python train.py --lr_mult_down=1.5 --decay_shape="linear" --final_lr_fraction=0.0 --seq_len=256
Each number is 128 + 24 x the weight over its row's rms, rounded and kept within 0 to 255. Layers, rows and columns count from 0. Numbers have three digits each. The size before them is the row's rms in percent of the matrix's.

# up: layer 3 MLP up, 512x128, rms 0.238, rows 28-127, columns 0-63
# down: layer 3 MLP down (transposed), 512x128, rms 0.334, rows 28-127, columns 0-63
up28 111:105152118148093137138137097185092107121119068107190096079077127161122090123136114158189131146127126095117143138105122125132103138129100125147128134160106106098111112125109120123084127134134142
down28 099:126112135161162125129149134176083138096120124115140122114130123173179119174116107137138127111143097126144148170080118098098142108164144142110084149147156089093171116080140127131136151150135113
up29 115:084124157141136132077111129163153100117130127162088089147102117086113089129119151100128153092149129152151142159117111138104147140097166101142161149139147138147108121124139144106090120132122111
down29 113:142118128105138117088094160110134104170148077154157097150138127082117116135119144111140148152145144147162139088145092185072138121130146133141155151101156121184139120095142146107119122120137085
up30 100:118125102086105136089155140136183112191134109068132156113134133131119119148130100156156090126138093147118153133121116123090129113167127116124161155100125101131147079108140082137139180097112104
down30 100:137116096132175147119126157141127140136114092134128106175147130127180105130094118129116153151107170070137142144153124126146076132107158143114149081131087136114093149084155120157116134076116157
up31 102:126135111122095158133117179160124136124158127091149127139101182164143116197165109114149128144134117112142173111116095153119109135106126077149099107110120184088107081126113152103129142124153134
down31 100:147181117148131125099110129120123132109160117122087115103188100113136137141137118112150138120145138162107157112086064111122162111101115174118122105111131081122097127114168132113151156151126149
up32 100:181151118094092144129145105151174122129150125116126117112092157137148119139123112120091121111132171097114142130147105158121116135105172143145102092152162109114130129122130112162104142153135133
down32 096:125133115112094106096112146138157148119124125132143132119117108143113146152080124104158128140146146113114156146134152112131156167130159148153170102111148111098123150122148111095111120104097159
up33 102:160123143165149156073093132132158130153131093116114110094104131091130148121167126137117137129166108092164146108126140114107169172114142198146130138157169129124091092167132130160149140101106104
down33 103:145125132129117152128155127112117102113167132156123129117130127080096150120142135086121148098115146116141122104135126096152140146158108079148139155132136091171135128173135126121190135108143143
up34 097:150159155127128114119160104137124121151143142080119130103123111128107111168093146106085078139106136117104107157120140111147128108090184152104123147130158126158115061138105157113081121120145128
down34 093:092106131185144148181144075125131158164103106127153155145102111151123170093168148174106159111143143131125088112165152143136101111149120125126130144133136143140158130142096134134155108076130140
up35 096:135134097128155109125080130144101119158137094119148088162135120148144130123131116151145118091135157131133144144167107094114125126128107144079174108115141126086069148132118167143132093114090103
down35 102:149131120094135143159134087137136132168108106135125121151125087128085146136116113118147109053143117143159138085071147110121118106112130083137177131152084131144137110134184124141166103137123137
up36 099:119153131135109102139133122131069164129140150123114131138159124136110129120093093134107122126138139098166117094119143142144123125139139126101155143107085102105103075127152151083135113116114143
down36 102:105098126126101119130105109162096128127102149131165108144124142136127102150110117084132125152136135140129066161131136119092093177087142118138138145074157144111144149108101171101067130137150154
up37 101:161144092164117070102123087138115152138105178157100118163145147141169141142126120141121150128080112159135109145156128118129142128147141117152124115133086132129103123108091105138037126141128107
down37 094:110135113174165140107115109120140119075140145110115133075154145135114114109063183178129093137180110135121119080131132111118145128117138127143124129136112146137099145128150141142098157152134115
up38 104:163173110126140149148137116144158109144136084143142150102082099079081143122117143126124133113105174141070106128134139133094138127074120103136103093099092109111074121130122134165130127140106144
down38 097:179105140140108094150143120145125078091137152173158078091134093119111150131176171157146101131106147108139155105086130137127153087120135123128134146121099110146112111128089105088118109135132140
up39 099:125120122143141145149132136165108148092161086115179127140117106103149094127144130097126154095108078180152131127111136125132106160109098106131113122105151094129134115157119143116151110120108149
down39 098:134123125143122108152127099149145136156126141104163106099118119150180105118115095183133142140131153138144109179110122133116126069139106190100131125123097113109181110136095114125098087084133152
up40 093:145154173132087138161131126150097152124145180119127125136087132117089163109090102153097100094118138113168162111109111133103121165152083103123146125082104128098136141159152157173131170135109133
down40 103:117102089125140113157133109137105127113163104106102094169130164129157106141115157140166112090135146114156156148153137121160114111123147123121111106141098150117134136097135153138169127098103158
up41 104:138145114132131097117139117142090096121155156131170090150135171134136099107115161111098125123099159115180189153153110130136120117132124098140090162133115120146135097155129148157090097121170089
down41 103:149154135118138126171107119154116142104108142101144150117120122100111076112145112130129167112137132158098150115158055126084119136119113166113061174135158154143173108116092143115127125087185109
up42 095:128155144105130201093160144115120122137119166146162144169116110122091137103084131123105141142122147148153116110136119140149135124113145124137127107133152156119150114129135160139126161157123100
down42 108:126118120165138070152123140095125113149143107119088109120167164141134101136124137146173146112120144109114149151138110118124116138122110132106128096163072123117114125102142100137142136120124142
up43 088:169173140136147096117148074154108149124127131139133137165098148153171129180110120114150153121160111147113125087138131083145117112135130148140108103126121151124087125134119137120146155107116089
down43 089:146130136121133106139116121140119144126086120096094121108147153127179131130092085124153101072144135097095108139146132123113089130113127097110159088137136110117153141176137138122152133124089143
up44 089:134161140106062150127146142160102127144180102149120126118129157103162157132098080105104106120131129094126081162135155108114115131130114151149130163110109164136135144133084127117120099116150105
down44 097:145129102125120109133125112140126105094150130146116107120109162149140149127089088118083115137117145149152115127156144104113122089147112121137164164044128112125158129157135193161115092112130112
up45 101:045123135122138155158091161138147128153154111133099143174126121098158106125108119146140144112123143129113181141125058116136119125123102075157119134163115134098111145137149185141146136141105185
down45 101:124128114118116168145139116161129127172146110138116089106149127132113087107138114148110176172176162154136144112110143142155167121125112102181075125147142154160097149091118121127128130139132129
up46 092:111100154066108117136147153183129136102152164117129140149081124166136162143085144099106101092134108136149129121118098104161175141129108133117150117135187136121153119128111105156132089125128127
down46 100:133141095106141118126140121154115110093121162170127149128103151144142117148049139141099118130178139149127110129142059117113193103105087151098137115115149130135140144117126130097114136097132121
up47 102:116109094129146162158109104127115148134158119116173175088098140109126146149130105154144143122116126165158135138113175161142091117104140113118130105179135094168085117134192129129130114140140139
down47 103:124122128110129119132111136112183140130126121137161154111144139136140154119164097128125133125123084109151134142108103128116134069095098097133077138112123125065139124169166156108127117138174120
up48 091:139151096099143089019115125109117099134138114113138098125092172161123126128135147174189140139114119132128116104144102174145126115166173146158164088140141122112095124119149138124115105126099105
down48 097:155153129138151107097149155132083126137131158135144125143103148150131169111124123121151175130125056127122143120119113107131117098144138105165144104126159124103138088132114143134116154122115093
up49 100:143143135090141080081145167156151110121097144127168163125125099122130108170098115163139109151103166101171115145109148092138117152101125161134153123161116124137170137111135120148160110118139169
down49 097:113129124146115124157161109138149167100147175096078101101136146137103131129138143121150125153128144119118161164087100083129110089148115150112128114134117157105148150128171146076128109113074157
up50 091:101149139117151120134159153101109140144162139146079065137102166100153128116113104140133093086127116132108135160134107150167139080107183110180161167140128132130167159149104148141121119113131103
down50 095:169130131130116100100132174127104088118134153132116068127140119106150134092111128118123157124141127133135089107136130149172139082180166105149114167149161138157160136119117132136099164113168109
up51 097:174150137092134120149119138170131105125134157113134112117142138136152126129126141126104083126126116170149114117143134126138101083128110143107146108097143117062132191151097130108097157139038151
down51 098:150141133151125103168141084126108147106116110127122112128139120122171104149124091116105158132102133138112159070100092127124126152104102136107121135144112111107117154104131120111116115078093106
up52 097:107135128096170103079141127155131172171135131101102139114139094093127116139123172139170115143165075091086124122124162146120132139135111143138138135134113148094132093119077148130110083085152118
down52 093:118104128091154099115105140156087150136168155125094094118120145103146066136137132142139175059141132123103148107101143118137124137165117175135144100153122112118140149110122155120107106110153152
up53 095:096120098110101121132116144126119118109191142128107160136105158136147110130162108100108129106100098134144109116135158144137125157133164128110156141132104114114123147147106132135137202100107140
down53 104:118139117124135089109112100135106136120138138097130112121123091134164101166139127151151124084118128132169129153125125148180126146127111125076150108160137086109118137107119144143140097143102139
up54 089:110114105177127123144103071138140167101107084116168140140121116124099160132125127091103130171145144134134112108150103127125100125068089136130144121136126107160156110172129133148083129171120131
down54 096:141092132100100152155160158130114074155124139151147123148144150110122151101176117155136118133130117125140113111196104147146171143145161107155158156103142101112127104129137134111159177173164146
up55 094:125103112153138141114133138158114138098145133118104124149085131114144187108090108137126169115106172134112099135199157140131125160156136116109116168118139104140114122103135155129108081124113108
down55 098:114161161117134152118099153121121085149102119152154135114174116114139140122105123132151145162124120154119096156139089139106141105127120137087090199129132096149150132114163122144140161126138108
up56 104:113123162127115122109095112105112136108118101185136111134096151103096128121152146109120139108160097160135115109133131147109120159108117138163125096117129160140112116125085124180134127170123142
down56 110:137153152113101142143091163118094124136171137149108099129062136090094165098171084113113135110104120137098170107119131133142120118116111123105137127095129125140135116115109139154085136170102138
up57 095:136141151173127143113151139145147165076157106123118101122131135107141115153136089139189165090117100127143143161087127134137092082164122112151120117164139140103156170107102113129092115151139132
down57 098:142124163162144148151129173152137144087131157149128149118136113125120125137117130125115163100085108121143143207110144116104113109175145149144135144124136155146157137144130103156088123103126098
up58 097:162152116142156092123142119112157171167117137120116159121199110149081105134140140127138077114139138119137106105164124113155120115140134134141117104101115160140192090121139124158148124183187148
down58 107:067149127098125140125155103173092143199138172138127145139127156089121122161114107125117118149107133105148152127101121101131152075092112133060149137147096121110136119089133117133131126122090173
up59 094:117129118100138105143111124114117118140140160133075109134098157172092125120158089120144133141126142138116106108075106120113119136077145137134119116173121163138117144131112117114150079148105150
down59 102:126112150140113134126149111102130107149079096133114140125137148120107152132110120120130155143110069122182142121125137132188167127138128094152130171167154141144130115139122115075167149116117100
up60 101:121097131121093129142093120121107146108165143112112134140168105156115120137122121110152145113171122151107142136137116096128143228114153162126137113152104133170121114110103124162186125121100103
down60 090:113149174104138090130178105119152133079123108165122112108165156117097116120148135134130129140074154116151146125118126157130161097145123180175115133100136113176127117108146147111157089142145109
up61 088:116144155130114123082115107172114082084162164161168106111125096126120121119105100102102132152163119121160106127120121114151116145129127157109154147167128124129125140103176172131124138123132132
down61 097:158141119094138115112140159092080111174111121136122131146158118134125115107117129180085148139132138152121141121119139111106117130138108112099158130175129142113156130172099116129163134163131168
up62 098:167119144080153153130113118113157120124128089111087162127108177128149149094127107136133142152103105148143087113170098164112091130155155114162135106117124112111110116161138124123131098151091161
down62 094:149147085122129082110117102147110154148144182124134113145124141126132151131160121142113125147122170146144135127109117115166150143082136137117161107106138125137134111122175112133083157100130114
up63 116:126152130174109143133141149151159163102129175160101110099131104136115103099106118109139147134118112108157127115099118115129220107159122131106107165116167160183125187145120118116116122138132139
down63 109:157140110160099118134161125125104117148130143122151175093126136096119145148156132121060118159139076123144118115119130040174156095114148127094146135085126109117144102140092133117094138138109158
up64 100:163166125142118139179081153073137139142152144119143131128129099099109138138143156167089142129113136157144116119138140127152096133124116144117113111177117157110095137191134124127113098171120138
down64 110:165112097090103124131120124131104168141106161150140138113066116176095129120072140098116133131136139113097125120156115160138159158130110173139132129162123187138098087159116116109097099143097139
up65 100:085117117143109140106092123121113109108108100183115105116127138163157149142118091094106193120157123155135124137121167118142140181160151131110147117140160115156090091137125123122126156148121129
down65 102:146146155098120138154136130110121156151107117133096151160130137125098140089130105147121084178112162106112115114095160150155125087123129136118132125124161140162111149134119094107083174168157141
up66 100:088117145117128154092104127111128133128124153125164095122137114154133146125103140164099125138130140140153114135148159131109121148181133127108116082143138120161110114173168165119158136102102123
down66 103:121169133134099119162133126135145107142133116105174127142137154125168109205121097107116114123112118070148121152106132181118124156090144167098123132135138110091154130106119167151155099139110127
up67 092:109123173116095137148144128139105122117152142091119102182142104167130183159105089138123156123126135118129092102121151144087155163060147127099163125096153126137145089103097145106108077115166149
down67 094:053130156135103104143082121110122122128117144136161146137164084132105134093125114145116134133119124173087124118105133090156126150105120161105109132124144134149136132098136095145082088079128096
up68 089:075147169161131116128123148087148078123115157128130116144080115178102147126121098126136118107108082145127158125104134132116152114055123132121087134128151092111146132101127148112134120101176077
down68 093:121185133091122092114107152138117113129144155094157158141105164147141166146128120156092124164124111122088114105119146105152147172151150151156134112145159148168130141140132098103117164109110111
up69 110:126084175171118157100116139107107142046156124107151088137156120106131132148114151099151172175139119138127147119109116091146144127123154122108147172107121134107116147153154078129115148122108109
down69 106:137088160130157152112114129129128086112127115114164120138150100165116136166124118110089117144132114139118132134164143073091116146136086132109147139142113153128131127160130114120131097125188120
up70 093:075140130145074112100157117125166153124130119100183123127120121121104136136109142097127166098128161132134154103174144107122134150106136127127062117134165102107165123089146100129128108143140102
down70 100:139114102117121078131104078128100085120097150095120089100145127115158107093127143090125138130145082167115119165130189107135070134105120143138118141165148102088088118089144121110123091168103142
up71 099:108074148154116113103126129111132122151115097133110130182114136118117098141104120146132150132154161120146175127159105135125139081092133119154105148140117171138113100155126192157115159129171131
down71 096:130127089102154136127169141124106169151134124118112115137136152137109117091134105151110152124132168154097126103149152133098138150134115127136161122098164154122185155102187102110127100151164096
up72 106:158096137118112137127124135128151131118078091139107122149104103153102104131114113121118131097124132128119144105084118113110071157098104143127104152146133143125126117117096112160106126119135185
down72 112:151121161133100116137122108142104116123133108138139113130104091134107151107140112127115128108119135046139142088136125101142112085101116121144102105124125133112147100133088128144149168154086140
up73 093:132130142104133076122106106136090139136143150152139119159153149157119156156139132107118120138093097120152129107104128064112149113114154092089137147138118129121103164123163124136135128138131126
down73 089:132135111152183110135146064105128138169124103077101099137177097092188124116099137123121140101136100119138124139120127109087116130153151136108143148126119107104153110073150139139133089099105112
up74 099:160157131132073124128105113106144191121107127109160132116099118135157107103130126124174092147134115110161132119146136127118146086125130153118108083123154157144105166139078145157113116147115125
down74 093:078144132107177128128155116146142186076144129092176134157166123128107141082152089116102165124133107188119151129144128143107167123129100124129107118129168139120126121143134110143142067136138110
up75 098:115130141120156112099130166124106093143126079122126101133102107122090104117120119092111164123134145118192143127133127128144087141120124120123154139096180155130108142126136153140158180133102179
down75 105:113066151092160122079128169123121072149124126133163147143186106147118107109124123128158124108159094147122161104122124142130156143140184112174084142116110116133122106144108142095120182116126144
up76 093:179123169129137130104103080132105095138115104058113098119142157133166129148139145143150122116115179135165109124081126084105136182109125139134100149158177114143117145164174131125105125142127118
down76 096:098153126113077105125122146102176118155173140144118106168151098087093139150138104116096136087105133128130145146125098124151149129139095128193072094127132175101130169089133117140097147118120141
up77 097:130159136109133104154143143130127153138113121155123119106134126178110107152102123074146111140147086121117156086125117170151134111104101098088127140146111142114168101121133155101137146147112141
down77 098:137143162137151162130137141110135131152137150161156112106136091109121129125111089132118132094088125123114072122146083127151095081130119108135124143133131149163195119156119137193120157119117163
up78 102:130134107114093124135116126097143127118074133126112126131090132164138124136142122099097137176102104135186134095137078081083136122089145137131119126138145095113154153141090138157115106108117125
down78 100:116124133099127133142134099126129091124143146170121149100063084082104131171135111212106120126145126120130095138142101146158171108139121125151130165098145121165178119146110143127085136141134119
up79 105:146071109132129188124117142136181099142142111143077135070094132138120164091136148136142139122152145165146145136159108129151133159089138134108120073093111158139099088131163126132115148142125121
down79 105:133121143129127177183137105119113173134115157090123096129126135140152118116116160097093153141147106147122125093115135143124111104135135167147128098152148157120133178090126114148059138119112095
up80 104:110131137124141122133164149139104140108122082098149069122155125182150111152128096101138117106108097152139167107135150140127122146150180151101117102088149098081104123113143150141107166100144132
down80 095:123135112122158118106150157111148104142131111090102156084157114123107135147129128124101144150135140105150139134106135135187144117192157132139154113149172107148130123157160125129126182101117153
up81 100:109119103087154138114082103109139158110108160080111117122131147170114092136097133152147123147148104068126157159128180143137116103122160127169138178128135141126114163174116127131166123127133140
down81 100:094077142120125121156092136128075123143150145155163142122147122092112137123150134150144135125120156110136135094098151121117132130110125144143120162098130171143150128160089138096164118108156123
up82 100:126107142132111110122136080095123127082096108125110113154121152149135187109141170099139129142137179137139121144186146140102139152119118112140072102104104097135119139129101132113139112168110102
down82 098:102121169133129133136126123116161106137103149181156146176131138159079121123098123093125153104130135113094060127134120131154130136137124126132182172135123123133109090092123125168165145083184172
up83 098:121101073151141100128118120111169113134096132165130140120133123170109116122095140141155079077130122148124095192082140095144126103131097106174126098143138098097148108154121135130130155154085141
down83 099:168129110134117135098146090080115125122158149114154144145113100158113113134169129134131087165170132137119146123199112111102135135143102165099149144088148120104124090123134095094111095158116132
up84 104:138101111101152114121108127148173148110114122121110123139134139103113122132117151163112110087119132115103129133134149128109139121131182129133127131121087095116101116122098159104102134137091115
down84 102:098149156105152108123164128084125138105141102168134148151130136117138144097121126074152114128150127144098091102123097118150095133114117093138096102146102109147153109120134136110128112167111133
up85 110:120121087132107119122147126131114138130157123126115088108128143151132102137099113095148126122089112067103099160138074154114093147110130151128123158105137147148146116140071121142115140105141123
down85 108:139154088096151152132175093099108118131114102090148098151174116121141110139161158159167133157117103107132100142093137157107123168149115127137156130113190144072120157130147132153131122126113115
up86 099:141109108131156172137147105095103118058173123169124104130136132102105093104140099123158168110120138121139098094092138119112151134150117119167107114127162118129071168068115128127126137115157109
down86 100:103132129083122113144191108086117083122133097190134145133104151172140154096126123076067159151168117117135114133082134151147146130119100093145141104106142123131121065156115086117129119155147114
up87 092:158149129141146119165146118095140142138152148142087160087120102128110134119106098143135123122118117145149073120166106139126161123140121122107135143086159142163126136132133090119153146129152104
down87 091:138116126108136118162113102201138152087087124112125091112132145126153130187145097128094065076131127115120127149102101123099139110112101122125115173108124165116159125137127147126150139145109087
up88 093:114134089110167119088148106120089135151101156110124118127164153141115082162102100156094097133121150156139170113129125108053172153160125118104138074107094090125101119124102135123173099118094157
down88 098:134133152112153113155148127107099161134128147125088122172118151096135130134123068141131155065117112148130130139064126102136144141169162128129134121127125119127118119104149135156136155134136140
up89 098:130112132139063102114134148137089148093134156146106157105132102140109143117110135138168123182137152145141090092131118128132161131108148158154121130166118140148138150154145141126102103137159095
down89 108:126108116135164135125127121111128094136121110118127111154123141087156145164109149131149152117123094097085156142101106144115129121109126149103165091112111100139116122090180138132098157119159146
up90 105:145117114112192123126114128129096142135179174155146084147128116101131114175156147109140090119146127137138108103179154095148128138089113183135141119124099111135116174135128097100150143121112067
down90 094:169135188127137116163142145119110172070119139156144114107105121127132078087141119132082119096103147130146115118139127125095087113159128165143115125153109136146150152159116112122149116107148072
up91 093:141131132128093132122138128144143104093161118117126119118161085150133117118145126129109113139151157113148132094172127111117154145100087127115099100148133123052156159147139120100111094174137122
down91 101:165156146139076136111129113091169111144144074175113112119138077129083133138137168118146132121141157135113127142126145153153143120120119170129110116141130124148116134169112147077151099114137134
up92 097:088099090154095085112109131102106122088150137148148140097154121125145155165129132166103149105105148105170128129132142145121169138115130130112127102082109154118107129125098126177193102116169107
down92 099:107131157123087126129153104180146167132109125079126122130158156124148170118130083124125135097124123113135086169149114054136124122140118158163127127127121138145106140125098108134134103124170143
up93 103:125105124097097125102115127090113154115147153111149127160141106130148148156186132134154122143109109153159147149115092109141142100139142125103133114138105161119070115124115149091096143121141083
down93 097:113127141124166154156125138120152107087136183130118118157166144142100134117123100117100104186117117143168113116082099087118110139135129129098112138163154099159157132145113140116123118118112173
up94 094:170144155147155103178146152102123119094137144108129130104160125126135118090100121129117127126130093155130137119171147096128115145107089090118114133115133147100142160054159157146085095147105110
down94 097:095122164084099125126170117121136115131122074107145146106155154139094176126111132121159109142158126122154138111112119100099160143125128085171095138135097101179126120097119105118089129111148123
up95 096:138121090145113122124131111097108132132113129144106128170156088111174100124102173154112175103128148093154127125150128133140110114118107137136138149085147125098078138135115127097103129114131092
down95 090:117103148148130113112168143118190135134169136157155120125107153105138145132144072131131081118124122123110133140118111117107098100135140122168129130181124131152139100127153128136148118089122120
up96 114:103182159149128153183111154119136155149101151102102095097084144113107124137122178091126123085150119136138118163114122142164141148098136165101143162108159107156137161105097139177114157146151107
down96 109:145193104113113156161139158120105112141090147146140155122063166128128138154107140109124109084114145129087125156123123108134138151148170127090143173125136133141138116101109127139127151147152152
up97 093:111130097151105115091120086148147090100148131161108123128136157168087142092157069115156118136116113120136126105120126163119122128165152081134153091116151140106129118192128148141138083117139146
down97 100:168117159143149152109112103135163119107157087178068120125129104130091120162146101177137103136130143123128152161107099123121119126142111124082167100155135056134174115151149138141157124133094135
up98 103:173117139123070110132117139141115144166121145150158131157146125131129094115105143119147132173144126173103120144131149133103101128167147106152147124132153080126135137155125105131157118106137149
down98 101:075151158102096132139157118136154133111121160067103123132115161092147148104119141112129152101119133123145093129058118132126100107126110181089126196110100148129134119165138118123188106160157127
up99 109:120121109119115149129100116163146122085121099127110134145118150140141130105123121125132149130121135170131100168161149142114158124149176112190106143140124113075125136139127135105133151150101133
down99 105:141144070138101121072115119133131144139138067136125069128144142100127155098120131100129135121126111162091106164153144126146099123141123150178143088143081118100158124105095095104164125157132118
up100 100:123125138141121136147158131187123094131156097143081107076187148133136103137150165126143136085125147156111131117178154134138138128127140080084140100093109132138062162136162139151084167160157142
down100 099:143171124087160105101146130115125130149138102127146104090111119153121123112157108122134147136098084124146114130131112140141169113144116151133138118109158127086111113157136123118174176081138166
up101 101:115149141184123144091099152118108115123112131124079124161136120123119125124136110095160149106096114131164136119105169147119122099155116128129130141125166108138127086112127122179164124130130108
down101 100:090110125137122136123123112163135100118082103148155143126133118156122132113128148118150147145099123094109073134137127138154130148110124125120126144116173124098144130107149123118091124123150122
up102 104:150106111150089117153083139120103090124132102129098130123156121079141118116142148148138149077129172163162092137109181136100077128064121147135156130155119127124142132088147139106154118134137140
down102 100:174107121125118076137128105150133154100165123120139121129104182162144160152143100085149118098161083116156126176151160175128127101149144108145079155139093093131089129103153087140109166138100117
up103 089:094163116146132177114115147144136087112108113118118157112126148148141142131169121139162118118119101133169150139159123072148147084139122128125097145125170155140139134086178166176105130153145095
down103 103:145107163078102110121117117118147136138090166133122108134106084147127143145090118099160112126105143135071113090125145112103122125153126118123159129114100105166087161143118060152150106109131188
up104 107:170141107093100129088114106137097140127131161132149137123162152157152105106112135117106120096120115112135112127141075119149140108135162108106078113142146103117125113158127108093122151115129184
down104 101:137155115110090134145153137137174151171139105130161157133098148095150160074152177106096106135102167121117139124150123170134109132098165095107123100126179126136144125111140111111110100116120138
up105 087:146114126146100107112134136130099152145125162140132128125138152166160116178160139129148159102101095118157109122126104122184114156132140110136129122181147101137115164134090115152174101119128150
down105 096:118134107164139109110142145180089107105106127115108127130125139157154098125089135123106107148132124098140137080110125132122162124153125175119129164106118135089105087134103150135169157141151137
up106 109:103131149135093134114196160129139144165153183123135147119120136139157141086129150159174091154195134140149127124137116127148110121110112168138125122154085087161141163134109123155130113089104174
down106 101:114146112137107141165185135142159149155108157125126115120103121135113150132156121145088074138141149098128147128097105130163110135063156164150145107136140137158183157139147116146106111112120118
up107 100:142143131152157102130130101131128140124110144144153159111096102124120117116098131113124122116063121157114130141142167153121129130156167126164125116145140125123171107153163110153138154118127166
down107 106:105142098171121090088121131076137107104131112156145090133118144105111142125125096053108112092121111120109140090117105166121141127149090103120104147124120122126150119140150104138159138163149169
up108 093:136106127102116130138113147156135090121157109107103141140163116120175087121120064099142131124137121101137135134154083131181139115132163111108125112147080145117125095125089149100134123129128108
down108 093:115111122113091107149120167137108111173107091138121096072140144181102115120110113116163125146112129101132082124121146178162143125106123140151152155116145139131113154144131139150178092166178103
up109 096:099152100068139097166158110121111085136147094158117109148144122149144175118092137109156138149050182129149145126157116086134128127109132137132112116117139126120159139107126134118110127087162103
down109 097:098109141168119100126137092184134146087106127170154150075140101123133136141160067166143127145171101148121138108117143099108154101129158143116130125131106133064095094099123096141101122149153083
up110 094:099154143149106100122131108127084123133120142126111132158104142153115173146147156099135127130095093068108170113106124121165168133107119108131108120123179136116101150149132101127128128103135150
down110 094:114148117134139097122100098132105126096133133129123088144194152109177134116140121149107131131165081144147122139133130138147125173113122101133148121174133136098129107096114151072085093128121090
up111 102:108103125136143130098138111118077102131104159137128098152121111103131119116087130068183102144116128130132151125124122161129091144132110096130183142137128111164157155146106133127088126125085145
down111 090:121105125143086130159155130160108136135093105078135107132127107149114104085154093128120131123087171122086115126118139144145106137175168080149174148133147122162124161141175149130087118105136128
up112 101:138142140078112097119123180160147111144143155129139151129111145146124112117108104152112132134104151108102117080142135138112124164140163100158124099151162113168179107152154101139120112122134142
down112 105:130112145095141124123143104130152117121145114120146110140156079147139127130127138135106135110155128130118132087114144150137121133143110113128143147103141070151127117113137112144171117087124109
up113 095:151133120110127123145125113092158118124147114128167106100103174135156178149127157123133138149105166115094145081121182110063107157145093117093088118121129146154156117163129143132142147159147093
down113 102:134108099117117121094097130128133093145103097139155119092094111157146114151113104130100061154105119119150113089144135153143133136135151131116129138104156114141076094158169120143137117109119141
up114 105:138127136134161131141160143119117143106123105142123105119109172113070108090124162119114137130139167145102106129121138143135123088182112063113089102141109138115137152132133110111114090121120117
down114 102:185127093136120119100139058124129089105083089142100121142138141138121092141174144122138071126105072145078167117106095125147127132127125163181114157142139133118170123098106135141095098111104132
up115 099:121178125178144126138141104126146147150132137138117139111091121077121145097201115129111150124147120119171105136154134129119159113139135134169152127159147134111138081155143173103120133142108129
down115 103:104149149118131118129108133153122148098128127151117124142186069077107133115138133122136156133149108128156128102140158122150117150132126116133133134094117128180149135147100138150139124124090168
up116 101:146094105113126118132136156095101124176144085128181150102138171107119120062169127149152147103125164139144141138160161101118152123117139158139146158111112156139130126163130177154146120128126141
down116 112:106163141096153119109138133134151145158113147124105144151128161132125110099086090140135121164127131203128123148120124112103165143111121118122125131129077164097114115117165143165100155139119121
up117 090:113071182123128126122121102074130154106134143149123134129069093125078156147132139111121096113144122122133085137153127113139115067147122129148128149141117157143139124135074081094121092132096126
down117 096:115205106132158093125170125096135100153133117109180129095156122152157124147143109161138121125119131094138192105099169130137156159138108118127141135108132123135103129129102137149134183127160142
up118 089:123152133123174156082141069131119111159127148155140144125155129132164060166151118169130109127137142102082145142184179108118150153099113171114143130138111129162152096098145089146134097125124112
down118 093:127099134178177124135142119131145124130129132114129084159150103092113115111116165137158150071134099108079103125132143122136137100140152170121125097191094120119156120116105121134117136082149121
up119 098:150155166112147130115128107127072150133068119155137085125111112156122122149185116156145157135140178127098165162143153136153176123096102113148118160126066086089121109136141121084111155161138110
down119 101:115110116151148123154120102112119125150119152098095116114152128104097070186136143104104119130129093173123112146111167175161152164179174112143141108119096130132114172087122144098125113113085100
up120 100:126121149138129127138140101153109148168144082121129149130089124131141111152148110128119153145116148104113143092090115116106125171119107132113114095143106168135078102154146149111139134100088162
down120 096:099117130112104160121148127182137175088121075120101120159104167122174115096112139126158124126099121146153092065093114120119099156136147132127147114156092123123128153127142145074110120131167152
up121 105:119117145131129156106143120123166155106138147155116108093149198175139132092125110112149150129140155142112115139120131118112124140156135130077121120149160092135111149104098123151165120143130064
down121 103:108131131084097162111121139116151143182095132111136128119089125136098133134147067067106110164188119131137108132148116145133129151123108087167157157154133092146091101145134135116140117081136107
up122 104:051139102113124091083131134127161133098106103150113143107136145114151142123150094136085165115177135133138158124125120128112178168113077191137131218110104137139137116119128173141144144125124142
down122 105:119139107154153141131171118138109141112176153094150154165134115131124141104139064161128129088114089105150136141138160129114120154096150135150086102132114143124114115117142173105105142119152106
up123 101:128125138107152113133133134174159154149117102097158109128140118145168122137112113126151122100152167149110118124114114183135132141110173096131100136122156123126141140139150152130092177116112158
down123 098:129161098136112159114119083136146101182137131120153117137134130145160111124136123127163173146119102131137124097143152122137155140153069169123084097127148164124127147169131135095123149090149144
up124 101:132098116123083125140109138162151193103124150105134161131115083144124074154088158100175148166156142174104125101134109120072145136104136148098146137134112123119155135070111117142158115107138141
down124 089:091108130148122134102170125168154114101097112094105144098128180119207118151132124107168103136160133130105119139146088148103134150130135123095132087132114116118109110137106189152149121111109108
up125 099:139086136131122081124140095104117130124173124128132097074129138166188113147116147153138121129125150140110147140157146139129129145082125119152111099124152144163122172135082148150152112165127150
down125 100:135112143107126129137097119144132110120130079120153175135095101105092154112127116081157115162089113110129134122122156099181139068126137108134154089120108162109106121144161127104118141100104168
up126 102:142149124152141143111142125067131138156130122104139093129108144111115137181129144137115142116082118181088129124073102088140088120144142139133126112078132050119162114122154130161123135104123126
down126 108:105120117134137120166125133147097144125169075126137072109126102137122171108168145158116097117128091127106157121105135122133143101124166126116100165117083129098092124135130138177165133146156119
up127 093:133122103144115118108152132168153148104118150120158127134164142160137099126136152118148156150162128085147144130147121136158140112139131102129128119142107154142114142172163140148110116140089136
down127 101:108111139061111135109110110147124137097128115099099076180074128135118074113156188094096159133129116130139121109167142151138134105111113144169127104121148153101112108120116127118147140163111167